Part of a small language model's weights.
Size: 13 layers, width 64, 2 heads of 32 (1 for keys and values), MLP 256 squared ReLU, vocabulary 2048.
Training: a variant of Adam for these matrices, 117M tokens, 3839 steps.
Each number is 500 + 40 x the weight over its row's rms, rounded and kept within 0 to 999. Layers, rows and columns count from 0. Numbers have three digits each. The size before them is the row's rms in percent of the matrix's.

# layer 6 attention query, 64x64, rms 0.175, rows 0-63, columns 0-63
111:512530502519519511500408612528445507550460500478581541431478519489462490519463515498518426463469558533541520523535435499533505498531428502480417489480529466578469492519488508530463474461553525
087:507559514513480485472480590544462545535583493532554461460523481424468528467491509445573501428464549537535514497487441514515502529540420473425437479532496419525519500503510491533531504501558520
094:469547490520502429471460570476515533520570561513530556452506495530490475489452544532571466428440514508546560466541491444475544515513486555439462535540400479453463537536512530534534491510483500
075:524481514494485533562426494489472555539452488506542474484489484480499482540575519447506496520466589564509493517539500511464409474506429494453493475429510481578486468473584505433490431480543545
106:511537619476542536427500468524473481433520518517502445481502442475523556561477515439547526511499521523534495558413454507462508534440465503452488481497551512462507482448437509459487590504507522
093:452524462559602521426436514534493471449504500501546503531511452435469576538536479583517472441540479460471500460475491581430517504490502441510530502508461514453515543521521532440473504492550505
091:513501508453549420488488556414454448494513489504523529528538547504537557486492513494544530498525486569491468468544453474532435561543508467531531531558517465504578450550484494461512457400533443
108:526476476518458473514488513530524501462472473551453462501537435475478476468482558446513550463523547469551573536540476519534513557494485588523537432469508487532427483496557517514531492410548400
069:485551499521528444534519499496453506498516460554508473529465488476543499410515452466489517497501589525497505468432382461525463554536526525502469499504482440518471564519460442553424564556485487
115:555493523433495532525593491478460482462459426509460406544524519498562526512526455450428518481565484507485449504425464560479453505501521450522533469483542545476600492483479488484489488487494539
077:529484548412544509487525565568496495476509466548498442484514504476480473440617506453475461530544484523506489465487532566513432532482443441549456432562539495499487471535498498423512485485506540
156:541453556472482518505560425486504494473489474490454468545497501507535539482519437479470543534533443418442431532455532535493465520513584470583561510480574574487545463457478472493473530480488475
087:517475476502520529447470533603464470491517467469553440463533446455466554530490475465529547545531544504464394539497554515458489565530450447502483537499532502503543555468476512538493566469573491
085:455508543564468471468477441505473478510505628462523430533531464484496535493504505552526453528540532448472490452493560497493450563508501486511477441396534505428539500495584519483496523522488474
101:511495545531535533507447540507507472461477473492502444495504477445432544521481519389466506451535516519509514512489477524547502506520484485456455436510437489542541458618436482441457545555574513
078:482538455554457486543468506457608490574492546525481511493474469473447509454487458526467451460487474494494512418487555490525590530501585478543482454537457527530500553412512549503471481490466490
107:506480511564434495529457502501478516502447538558461525541446549531495431504580453504426524426504471451522502451527499494556477424444540554527466529557513488477562572501466496516464537523461473
084:458526450559582464498532418456543490485498513539433499499493556544513500437526476531498489523491490471472483534483484484481491476537588448424492432572470543482495515451574495478470575534470555
107:529521519567484548511548510562479507442532508504506570496392472508522483523569486523517513463520469464429478446542488433505579546507502530439545455523547499596538524518439534508488478480461495
092:527493453465509454564485503534516434491508518541509450507592472508478526510552488481618484545496491526486498607474537495558523493449516507424459534451484496492553442549488470432475507527507450
097:523537599597496546526461502445423544475493517512486430525446503559457477461475520482485518524547513550451504546481487514564500522474565466501469487547484491435541491487512553503427533437452501
097:479522521564544420495534430414540577499490458528487481525514472497512477530499525559472554479441498473426476481525500465525472522490541594542546484477480479545425505497495528437458466562457464
090:515507505497482533504540500415581497508486565513502454472480441482495497423545530535456512510494391474577460453494513528551524451489544548514511510562448550457482518493574491554458495523440461
083:465523501427537503526474564419494524515490427441540490464454551433586457544505474473480480552504486487462411511487448515521487566536493531530468510592490516551456483513533510473515573485511494
101:509559522549532631466532549513466405470419452504497524500517505450511536492476499489523519445504536457500473459477419534535427460489490572459482506540555479516476525496517554494540502525461475
105:496527479460528508498471513428550465491399474492542555443572534486549516472461511521464510491451479501541473442521559495496482438512536541568457469571511514509456560410542554569488509491510487
094:512517503425501494580491498445504506444455562433568508489522483523515549516480499439459576492483472531468500504470517558497443483407566507534464601486497486527504534473477551563538481453475464
112:491495469505481504557459421492578452452460552452501468487558520420541460470467492484501500611543498512472470567527529457544513505518483450414509510423525497478500531503447487519549534481523553
075:490489483563499464516502526481575528542492537434526535546506550465489491435455455543528456457512486499497589424524443431520523519440564545479496586463456479453440500512539519458483519515447485
098:477511506559509433463473538393518511588504492457485479531470546527537537561520525566476513488459522520428554529457478508508536413572466391492485500494440524467514527484480513512523487488486529
090:514566448438502498542495422466541486502470515454496510480509571599501529440501510507513510470481494505558531479543545547522439398526491522523572507527484501457449502534542542515459434480518422
092:523550454502516539549544493522471495447440541524531467482501490540524481554475544484498464557461470499458440534475508514457510599459498472554464486444492526428514595494478506423535423467547454
180:410488461553542494482478503517522518491492545502552543416464483511413477498445539468549446500480511582510491564500516516530450565496426503480477574519455445515524569560520472477482447514502514
104:475512549514519484441479485544469559517535511483555506435495550500398490505481517466527456470472554563515473548492467506512449541491423530419463568485425399521527533536499462517513486548515508
103:450489534495524460458461528557467510485481550488571518402504512487434492541435524515541412460478507556510513538456514532534494514469432538416455563514460439496529553521478480515517449524538463
080:506509478556491487445430583505556516547444522476535474409441516544417469547476505438507460524487492584554493526538473500486547588450461504475527536538473466497490511491455470552493457505507502
089:504458505449555490446485545537437510517514423550584497488541508540513546500498526436530443491441465492465515546514502541471519522480525554531533546441490529556489574467506425487474575483541430
120:494481430542493559529498529529582529490506490535494536452521574503454481589560533493518471510504519484464545484470490541444565507503450402477526442480494531384536462482458452498501517508519530
110:461521544561554554489536479475434485513486515535522503490517543434506537432525494522437475551512511468492493582604497435495534537458423544513516559424506467511459501515537471464521482424509513
088:516539421557556447513471513519554497449465477509588499506551538532513497530533453562488473483465408430482543499488479500463530455529543489517488484519492536459522530441462491569526602481486448
068:525497558518424533501469485529431583533512499527528494460488521436490500506536553365516433479494563551468485540516503520539417512486469471504509589498502489531454522521439450515509509478498468
075:582517498503426548532559501434436520512502455487445462573507532469581532439544463447428535515518472479442490485515513486475518496476561463561524441465561553515489457491446507538499507468480486
067:525519504486515528484468578509481579536491501565451464505387485482543535525504572511431499498502557523495545531527522506419466562485479475574475478579499492534539455540503423516480506445490517
198:573486529456503496569542462483488470451479467511459479585544505482591533460563431493495560504516476396476470488494521533476512470532544491568533441469534570480514445470462527471470540496504510
095:505556571525436561456547484460547588428557531488518482467476465515499478479483490511563488492450535446620587498483452471453532486503484486496452498483536516498535479475491497546540485493563480
107:477469544503498467450509474468476553502575496486488520460448438446543493563483517567524553517459541477557475516513491555447477485449536468516497459473612544468451472553558539447478484528486430
083:504491523475511548570532401563460487528513457500503573503405508571496549494444506479463449479494482549503554536488508476474490508469571537439552450488486477490512438442497538544468521573490467
107:567504403468460529541482472425512480541482520566499477510520484531549469540481476493510484546498527493442496402476535443562431496491525442468520508522497538524421497494536525445523516592484450
087:518522488462558498519500537561468509545513520521523502474443451481568460468627477488481523442507537511595511460576535491507591440483400498498455526514519505501534496488490448487481511466523487
100:474437494536464526590419449443484493464524509484533470456544434435517490545493525454541483527530426499482581488515527508446514477503499482513560475528497483597503522440504506493538428498562534
098:487544426416454506520527538539446519499501594475502445543553464537507507459474496455529515526546454498459485531466541504497546447487552528456534554451408547487471457573527497511488440518501535
098:479519417404460501476556436544526453543504512505510485503478586546465528460526506501495539536528577481480496492486516522484533518432553617438496498467465468541473450524518477448512519488554520
106:443445593536553492530477518476513523469520548467457477462535588503530500475496469519433520479458499637445441523468539488489469490494505509502503559503480588565487454540496511509484481496467534
087:473521436484573419475442515471529481487468515596509409615543471492537525517512492463459461514474531472513481498535520556537444525467466541502484437473575520534523526514501535483498517556486466
093:502486462510506410498501582529494471492484482480448501494544501486484480498599518511494525526520432522478546442568536554542584512468567431541531427472497496538456529491514543510425442526459491
097:443475577557517486471481558441557493489582451525437501449542533462514526486522433498523430435464547504527484543555481429524471509559566538478483517525480539521464508472479506508506515471583478
091:460485509545596528470452591518452523473555468454494514564508417428478515513490573498529528514555480475397469487549471514458529467477477510514472499502480532492455520448481540463502511541502426
097:546557454499494563556494571486503456464489546529484532474513418558488551490539526473489484528463467461527534493529504515516482509491480431524428487569445486533477558450474528593478466424426500
103:482473575478518525527470488484414500413550422533478631468439513523507497517507533509527550508483500459522533526566523431484478511501503503463527500505485443507492553569501550465459542446502460
091:378504482439430557474487549492444475436516549498564531517484529435515462588508493496473537501493443505511533515476448473491481556472499525556508532525551500505492588564499445516458496480509477
100:536452521456497507574522429431480460515472560518471466544547484507573423514490499565489467531497505508486551462442567460589478492456527483498559519501536516574444525464527500521498465506460436
079:539529474469418509548486589485474527501470520427508487508486562535540511454436483557502497510432549478475472480456491547572465487519465519457467528465511584576464535531490533458476499472548575
089:530559520496508524565537518513488523474500492529524517460545551505481496416497485454567420466520428430523524437525494461519490496480462515437542553458531540498516501507531615517425521446458466
100:504529571541549499526575482484596497480494550527473512485481504469473496518541493447472527580521540503472506527473518434539543595477452497498488444552502472532448469527484453463502413561428488
# layer 6 attention key, 32x64, rms 0.176, rows 0-31, columns 0-63
087:486530548515464458463459537516422550559509525542551396518497524505548457474480514546441477430483538499538558489512472461596512483465518515460472452501507465427511519567555491452555507498497487
065:474447498491498436448432557518501510544508496536526487465487484478498428486519621527462551509544513508510525492535485439535541509510482479470463550488501423425473502483537539577578520546476430
061:470454507485484478512451543421453514466457472521595467487545556501573432451462545525493450485495543523501544519519501453520504538430583444490466528459469439498485513549518478506552428485489453
233:534492498478501540550563471504521454419515475452422521550495497483496570513537426476544549533531497438451468472456498538446507503556469491573560505521531581527506472436448490474440546485521495
104:522506468451456480540523507512464465493512519599546503485479522425471510455491523488519476475469617489516445476483472437539457557628502444511431484512464489489543498512490539473498509566475530
103:507556504485532507497521551561489449486492515460518463539489525501548467510462474410517461476525563547562526453505519472500566527476501497474484541401486513471455533573537580382506516473478485
096:494538554421574523429496536460492519481499533529498503480607464471495534472464502444547475536536472477482514464507485471448498470511529488464391483475510511494542502428457455544599521527547506
098:522435474474490472501505530504473503458505462518475495521527519456498476501469501506499419570544514457560520489524475470469493566452481521538523584613452495539430498585507535490451443595481486
107:459514442544545459441463527502490486561457527484546520425477483516480503523446553532468439481460508580542504508530478478570489509472448530414439473497479415476494538555558533534534500521459547
114:528508475487500519515568444531526464449522500434428542508517456452451592508543445443561564539500510438441476502473481535491507498548452503542531507521506531507514469420418497495451562483526537
136:544497491486501532505539468488495472440512446430452529551496493443402559526535436506576536528547485490426447537497483520437535508528466508510574522478520564517491429455464521481469554495530554
036:481530440471532479495513508494461526433536501449487520409495513457422559538520535575513460518498565537512510533453485455470565522467414565474526545502523481501481554479518504503552585475557538
084:516509433539535431461544550541514491512556489524493439467442490558476516505557483410478544460529544468477507546457464494555526522480479480451491494555474401541500518555573502487500583506497463
095:478504412532548467464480510478524565525481559568494528474567461456491434488481469506500570413465486501463510482452526488509616440543446517478543552523477513547491538493534519463504563510501496
091:543541481516445559481545530515505522557466455454498503498476401483564496491495480511410463578551514467465457516549503480458524541587512525543483518544464455490526513510435572500516509434444506
091:506483442529449475470475487523497430536475481481516530585537491582511514530543498540483493557459451484490516496512521444496450447523405577534477500476428546515451509481584475438568528501467505
091:484552502503522458517529512465487594495391489467529518495538558562488512547434485481478522551532519531433494555502498548479496474538529462511512485450428463481431505515519411459465534521583489
092:465489524557510589469523498536552434486517480487550474438524449522533517508434506491508486463481487562485481490524546457526447451506441488427577454483469492560539520547520508426518415546516450
094:442496487513580420524456513497509491492482529468512512513454482549483529418565498521513436572449507530501527556550476562538476502600483501510491544461588444471486526511554503554516452512506457
091:545488581437460489488493565523559456499505488533531555494486439589478503469437541527423437525496501475442505467520473513490561446542523474504523495522539532504536429431494503492548577514453476
094:560495482578596460499560522529548504470402509469523535460542517368472526530568539461480479529481525507527497487510507467537482487534472434470482466518517509483508548459481528536471480449556513
093:429497530476467518541474504425532445574466465454472594498544459476497496424510520520557472489511524488529460523484524506479469462433496540527474482517502553543489553567489486485502540580580430
078:535463440522538502504477471487447552477500502533486525501498483525522430503447506515497479505435503438494530563464523546445491508479495447525581469376447539453517494547523587516544446553548523
089:600528536525448505506483410514462511498498557544478452466439456434482539459493538414470567528520569485513510536535479501513461426490473561467415507512506502521509479500522524512520503506563442
095:463501487548505478531491452562489524589500596499480501521592519461492492493394493457509481535521512440518472473436517472568530528549463478524504499443556519533418466537452526479521447482482500
098:502531437501550533526502475512529482514557564501505465516482472561488484504489520491533411503517536432494471522522508487447440550465453529459537483435403542519499483585515434518531465424552561
092:486537468538465512558543507471431519532543504567504479448554453457432485499468535434476496530504433462502527536496499570464542486543475472523483495475411487543568515438444471450491503439427496
098:543484457522557499533544458488433440556501551531550507490492399552466511507451470567566500500522451484516535455476471530474475437495535481442494490578491503538536490426532497466406497504526484
086:514487469593538406476470450500450491442440478509505499500560497580547497556518477540559463501532433510492457534505537461488434463515557548532494467496487545560530511508455481500552529479420488
081:482524415444461530498521472506609451437461518494519531560527524524509512435492509480535543485484501497533489505509530439502516469421486446520405529503551464494603504491507457531494560440508521
090:512497444465511565506480535473497488458530503492505562480475448520527524543426480477454491411518520480495583615484491430472475525501474460577498506530505510537452580531453454550518465486453467
095:460488542516476423435529477488495501500530512472539547525502472512487512476556512473477468542440498474517563474430554455515473406468581551452548511438451511502529523516476508497495416416567497
# layer 6 attention value, 32x64, rms 0.127, rows 0-1, columns 0-63
094:563496425503520422537511470480486516567521480514482537457575528430492480535501486572556476498499481474565545568532548484481436493483459549432426449558503519489535467516462520462479483460477450
092:499476505539511541506515534495449477526427520449483525448536535415429502485488532526479516475519525478471488404466501459549452541592534555528509476476574476484596520472513453473558486492487438
# layer 6 attention output (transposed), 64x64, rms 0.135, rows 0,32, columns 0-63
097:515483535477453488631450463509541455549521505487498544468451564537543484513502575467495455538508485461506521614499434491477482509537431519512509479507452507476536497504512524534477507507398460
098:549568440414569498490565482511517563516496531457457480572467476496536534493513525465512534522473449493492478461495578469491565491482519543370461451496482523466533520450492483525510522446510536